Each number is 50 + 15 x the weight over its row's rms, rounded and kept within 0 to 99. Layers, rows and columns count from 0. The size before them is the row's rms in percent of the matrix's.

# layer 8 MLP down (transposed), 768x192, rms 0.0884, rows 571-587, columns 0-95
096:60 50 49 49 45 58 58 36 34 67 40 46 58 60 31 54 40 55 34 44 12 71 53 28 20 52 56 71 82 57 22 69 21 14 43 71 52 54 61 45 65 36 55 39 41 66 70 11 70 51 43 18 53 55 56 56 55 56 22 37 40 40 66 30 55 38 42 46 64 51 42 57 64 42 68 41 58 78 68 42 36 46 22 42 52 38 54 70 37 65 53 60 52 64 49 52
125:50 34 76 39 56 54 40 40 45 49 57 49 76 66 68 65 17 47 64 54 50 64 32 46 70 64 54 53 49 77 46 46 75 64 49 65 07 45 64 35 63 50 42 77 77 65 27 40 40 70 50 52 57 35 65 32 51 35 47 64 61 37 33 48 21 73 68 36 61 39 53 45 53 68 42 67 33 57 73 13 47 51 51 39 42 50 37 35 49 35 38 48 46 35 54 33
090:46 49 83 55 22 31 37 69 65 33 35 30 71 60 35 43 50 56 49 34 53 40 38 52 60 34 32 78 25 61 25 67 59 25 58 63 42 59 64 69 64 58 49 62 50 72 40 59 36 42 59 61 50 55 39 38 53 53 50 47 86 39 66 47 67 32 61 47 63 52 34 50 69 67 16 47 34 50 36 34 37 49 58 46 24 36 44 53 58 24 38 44 38 39 63 52
098:60 47 59 43 73 28 59 40 64 64 41 49 53 48 46 69 50 51 57 61 27 43 43 55 48 40 40 42 46 59 73 42 43 52 54 74 49 60 41 68 53 55 61 33 55 63 79 44 33 59 73 62 53 45 60 56 51 27 40 34 51 52 34 50 70 35 82 55 55 68 44 65 19 64 49 61 45 50 52 58 47 27 06 55 55 69 52 50 42 54 45 27 54 43 46 71
085:27 40 60 62 57 42 50 45 54 88 39 23 32 50 45 44 36 31 27 58 53 36 46 15 28 60 71 82 63 22 56 50 45 79 34 11 14 41 54 34 44 74 60 58 29 56 32 53 62 64 52 73 46 32 64 38 43 31 46 74 43 51 50 34 44 42 36 49 61 45 55 55 70 56 40 41 73 51 71 69 58 52 59 59 61 44 31 68 37 36 50 38 62 44 52 44
086:39 41 51 48 99 60 74 37 72 36 19 43 43 51 51 47 45 60 54 41 55 78 50 69 47 34 72 65 82 33 71 48 30 46 88 43 11 45 23 62 64 60 56 43 53 57 41 56 46 70 81 67 71 57 64 38 35 51 35 65 69 58 37 38 56 53 17 53 41 40 34 50 31 57 54 68 32 53 48 69 53 62 28 41 63 31 37 26 45 32 54 42 52 55 43 46
081:40 50 54 42 57 57 55 31 49 46 59 55 61 50 53 49 45 48 50 44 50 54 37 56 70 40 44 41 39 68 49 55 65 43 44 76 78 15 66 37 61 53 77 75 22 72 51 58 02 57 52 28 60 65 35 45 56 38 31 44 56 62 45 58 71 46 45 46 55 17 45 39 52 57 22 23 83 46 58 45 35 45 29 57 57 46 66 49 56 47 42 60 56 49 37 36
105:52 43 41 70 40 44 37 42 35 27 64 59 37 52 75 40 36 36 53 54 46 62 56 59 55 45 49 43 76 23 50 35 34 51 41 41 53 56 64 64 51 40 24 57 65 51 54 77 38 53 63 16 23 42 58 69 55 38 47 52 43 47 47 56 56 59 42 30 34 49 68 51 61 60 58 68 48 45 35 19 51 41 60 42 67 51 63 46 62 58 64 39 93 54 76 73
100:51 34 62 38 39 16 38 50 55 50 47 60 47 40 50 46 68 50 23 42 50 37 46 09 31 66 23 56 23 51 34 32 52 66 59 64 14 50 72 74 64 59 41 74 47 83 57 67 63 47 22 56 43 48 56 69 39 67 62 43 82 48 48 51 46 50 48 54 50 62 34 29 38 34 39 62 40 54 72 43 62 36 47 68 70 62 35 40 50 41 56 63 48 51 51 27
098:62 45 40 25 64 45 66 39 30 67 50 42 41 51 23 64 43 65 72 55 51 40 47 50 63 71 64 59 64 41 42 38 69 49 27 65 44 53 50 38 64 65 39 54 57 28 46 61 31 44 69 76 57 59 95 33 46 29 48 41 58 55 00 18 45 47 64 21 79 45 50 36 51 69 53 43 13 48 54 35 37 34 41 66 38 27 39 40 47 33 40 54 54 72 59 63
112:37 41 57 70 60 48 07 47 73 40 17 52 26 47 52 30 36 56 45 89 54 72 71 48 24 35 62 30 49 59 36 62 36 46 39 74 67 43 29 42 42 78 44 62 29 45 51 64 36 49 27 40 57 30 59 70 45 59 68 50 72 51 47 37 21 50 48 35 72 27 42 56 44 54 49 54 52 63 70 17 73 33 54 58 58 56 35 42 60 42 56 38 56 35 45 56
092:42 18 66 39 28 73 37 54 38 46 51 50 38 61 55 52 24 48 26 65 61 48 52 49 57 49 56 63 47 59 58 69 44 59 54 41 41 35 19 61 36 54 41 64 27 60 47 59 51 72 37 53 47 36 68 50 40 38 62 51 41 24 67 57 86 13 70 49 81 42 62 45 66 61 36 49 58 63 56 68 47 49 29 64 59 45 66 62 40 42 44 26 38 33 64 33
103:56 62 68 20 42 45 42 13 52 58 62 48 41 51 46 62 56 40 58 68 52 45 55 69 56 47 26 55 22 70 62 26 68 54 28 48 48 53 58 34 30 49 69 72 54 32 38 50 60 46 48 47 86 28 46 41 56 44 65 53 85 35 49 49 42 58 51 26 63 74 73 58 44 50 45 65 37 56 46 32 41 66 54 61 49 92 61 35 31 78 38 38 28 40 65 46
108:75 77 44 49 43 53 45 49 54 46 89 75 51 65 63 34 63 40 27 52 62 94 56 35 44 44 53 23 65 48 55 50 58 46 59 49 43 43 33 38 30 46 57 54 36 56 44 28 34 34 51 51 27 32 04 60 25 63 55 58 61 51 49 45 84 37 41 42 61 45 32 68 48 46 65 41 55 47 48 45 27 42 36 56 58 39 28 41 52 62 62 39 49 63 52 38
090:43 37 29 62 72 29 32 75 57 39 51 71 66 67 21 45 53 58 42 31 45 28 24 53 26 50 54 72 43 39 60 79 61 48 52 49 44 70 45 41 52 43 60 45 38 64 57 51 44 60 12 26 64 61 39 60 26 48 37 44 62 39 52 61 67 67 83 65 33 63 22 53 10 36 15 43 38 27 63 71 73 53 57 58 55 39 50 50 43 42 58 54 80 50 50 47
092:45 49 61 39 51 65 61 84 48 34 55 61 37 59 60 35 80 42 46 55 31 50 57 46 46 10 37 69 55 57 55 49 89 42 30 52 61 28 73 57 50 76 76 47 60 70 31 64 52 77 41 32 55 63 23 50 43 46 51 33 53 80 65 41 66 68 45 35 49 22 34 42 50 66 56 34 25 58 52 60 47 21 58 30 53 75 51 57 44 29 23 52 49 70 67 53
100:44 35 34 29 68 22 48 55 36 46 51 62 70 39 62 66 61 58 47 16 47 19 38 61 60 42 46 46 61 49 16 49 61 74 75 54 63 17 41 75 72 58 45 47 36 59 62 80 46 21 84 48 44 64 53 43 64 65 28 61 34 43 64 58 39 40 34 49 37 53 32 32 61 39 04 56 45 47 19 77 63 55 29 45 43 60 77 57 20 53 55 59 38 63 60 40
# layer 8 MLP up, 768x192, rms 0.0946, rows 572-588, columns 0-95
112:68 49 53 64 52 50 60 34 17 64 57 44 57 49 52 37 64 37 54 37 53 60 57 59 63 38 30 47 61 67 73 21 50 33 27 45 36 68 57 50 74 55 11 48 65 38 58 18 72 32 71 26 68 25 62 68 51 55 51 46 31 53 58 47 37 55 72 49 52 44 60 61 43 40 50 68 67 79 55 19 60 50 63 84 50 64 31 39 47 57 37 33 35 66 41 76
093:42 52 42 92 50 59 38 66 45 75 55 48 48 46 27 14 71 49 54 52 95 64 59 62 55 65 53 55 28 63 45 49 60 24 60 66 53 44 59 57 36 37 50 50 64 38 32 52 50 24 44 43 31 27 47 84 54 62 49 47 41 57 34 61 51 61 35 30 33 23 77 56 37 44 36 60 55 42 47 44 22 24 33 57 52 44 15 54 52 56 54 42 62 58 42 21
093:51 60 83 38 44 58 42 47 70 53 51 45 37 36 39 29 69 65 41 79 80 36 37 85 68 40 39 46 55 25 38 42 70 32 43 34 17 48 33 37 40 34 67 68 44 62 36 44 40 42 60 28 63 45 50 44 65 85 51 48 35 53 62 53 48 49 23 52 41 60 68 16 48 36 73 57 43 48 36 54 39 63 64 50 68 36 29 78 46 76 42 45 46 36 41 46
086:60 51 69 40 71 57 58 66 28 46 61 31 43 42 48 52 60 62 42 47 38 64 44 73 22 46 61 32 38 46 43 50 51 61 41 71 68 35 31 53 59 29 35 44 37 79 56 14 58 10 62 71 47 51 55 39 87 49 43 61 68 47 53 58 39 56 59 43 53 78 50 54 74 61 54 46 64 53 78 42 47 53 50 79 05 62 62 43 37 73 40 42 55 49 43 29
088:37 59 37 51 32 32 45 45 68 69 35 39 44 42 41 52 89 61 54 50 53 28 64 55 40 20 54 53 41 39 53 74 53 24 47 66 43 81 52 56 39 28 34 27 67 33 89 33 50 46 41 61 52 45 46 74 35 67 75 46 39 65 45 55 28 57 46 63 51 25 31 41 38 38 56 65 50 46 31 56 65 61 52 58 57 70 57 64 35 79 64 56 36 43 42 54
075:48 34 41 51 58 42 52 52 72 69 58 44 56 61 34 32 49 35 31 35 40 76 66 36 46 72 24 68 45 79 40 39 23 63 44 34 79 67 58 46 30 33 63 66 68 37 57 48 54 50 39 61 56 52 28 45 83 70 85 52 46 43 24 71 44 46 43 59 44 49 50 56 26 32 71 78 73 61 59 49 69 37 63 49 32 33 51 23 60 66 48 42 55 51 38 77
114:80 52 38 52 45 76 73 53 56 56 64 43 49 52 50 52 57 58 42 59 62 30 52 43 22 43 42 40 48 61 72 59 27 38 77 47 55 25 28 21 47 48 40 69 40 67 30 67 54 52 68 39 22 20 33 68 51 75 56 55 52 32 74 41 55 73 76 59 26 43 75 22 40 20 58 73 69 35 61 58 33 22 42 50 59 57 36 54 18 79 56 46 66 56 46 60
105:28 60 63 64 40 57 24 48 70 46 54 51 64 17 42 30 61 80 66 74 43 47 59 64 44 44 53 53 58 41 41 36 28 28 34 30 38 63 37 55 48 63 43 60 21 36 77 30 61 40 47 28 58 49 59 35 40 82 40 42 52 54 39 39 48 42 43 33 26 32 80 45 64 49 61 62 79 52 54 53 54 30 40 77 69 37 53 72 39 59 53 57 54 45 10 36
102:30 56 40 55 59 47 47 51 55 11 55 54 65 28 62 47 55 71 34 54 66 63 68 61 32 46 45 29 71 61 82 19 31 19 69 29 80 54 33 30 35 43 43 57 61 68 55 47 46 51 90 50 44 23 38 58 50 51 64 54 40 43 60 64 52 62 56 53 46 42 35 42 46 58 43 47 61 56 50 40 59 38 56 34 59 60 23 67 39 40 67 57 67 23 68 58
108:43 52 49 49 49 41 42 30 40 29 34 53 29 62 67 38 70 40 59 66 50 51 85 42 43 56 63 52 42 41 42 71 43 38 35 63 28 60 56 58 59 27 32 62 65 35 42 47 61 81 82 49 60 46 54 53 59 53 50 47 59 62 66 46 40 31 41 52 52 47 60 41 57 37 50 51 53 40 49 48 44 40 52 64 68 40 34 37 24 52 71 48 00 60 42 18
081:53 58 62 71 61 49 46 31 42 74 52 58 50 36 38 63 47 62 64 45 53 75 53 38 48 53 58 35 62 54 68 55 56 55 17 16 32 65 45 41 63 62 38 50 68 47 58 65 62 50 58 31 74 62 45 51 59 46 55 32 21 36 44 53 53 54 80 56 57 68 53 43 42 15 49 58 49 44 43 39 42 61 54 56 61 39 22 28 58 39 51 51 56 38 36 90
101:36 79 76 35 61 43 62 63 32 66 91 47 57 69 57 46 46 45 44 54 56 54 46 52 54 59 49 67 35 76 34 48 56 20 41 63 60 34 64 52 56 40 23 60 26 63 44 65 59 23 53 68 73 46 54 44 62 56 60 58 43 19 68 31 34 63 67 28 36 46 70 55 65 38 62 33 65 90 50 52 35 56 47 57 53 60 10 59 30 54 32 45 40 55 48 35
105:52 31 72 45 55 51 68 51 19 35 73 50 61 35 40 37 35 68 60 34 65 51 35 45 64 50 59 24 39 68 49 36 58 35 53 55 51 68 49 70 52 65 49 51 49 26 59 43 54 44 44 21 55 46 82 52 52 64 72 62 40 27 52 69 54 68 82 62 36 54 63 78 52 39 60 75 42 60 44 36 40 75 70 44 59 28 21 63 72 51 24 55 53 12 34 47
091:39 67 45 50 25 61 61 47 64 61 49 50 50 60 82 52 74 60 61 41 48 33 49 50 50 59 49 36 83 73 25 41 21 49 32 58 36 64 44 54 22 34 59 51 55 61 51 41 61 10 79 48 49 31 85 51 50 67 60 70 21 44 41 62 60 48 46 42 24 60 46 62 58 48 62 26 40 76 51 49 48 43 64 32 39 81 38 53 37 86 35 54 39 58 29 71
094:58 57 59 31 43 79 51 40 79 58 52 23 64 47 56 41 44 66 31 68 78 30 61 54 23 80 47 58 37 41 65 38 19 40 48 36 41 39 42 40 52 52 40 55 53 37 74 37 40 57 73 50 53 40 61 46 29 51 59 67 26 58 33 50 41 35 72 56 25 63 26 58 72 63 48 69 52 62 33 56 65 80 76 44 69 35 44 54 51 60 80 59 64 34 65 24
100:62 57 31 67 58 51 45 47 46 55 37 54 61 37 32 67 64 69 63 43 43 51 42 45 63 36 45 59 43 34 58 34 48 35 43 20 49 32 33 16 37 34 20 27 38 34 44 53 63 53 60 52 58 55 38 53 56 71 59 64 55 44 47 52 25 55 78 58 27 27 47 63 65 20 41 50 67 59 51 17 63 66 56 45 47 48 59 41 42 68 61 60 48 57 58 72
100:45 44 99 34 90 48 45 46 39 26 44 53 63 26 49 40 44 68 64 57 22 44 42 62 75 51 58 53 72 66 73 32 47 31 51 51 78 55 71 66 16 13 47 68 66 55 68 31 53 54 46 41 53 43 36 28 49 65 72 65 58 54 31 71 38 52 64 59 47 46 26 55 67 70 62 55 48 57 56 31 55 69 55 60 32 43 41 50 40 37 59 51 47 55 55 40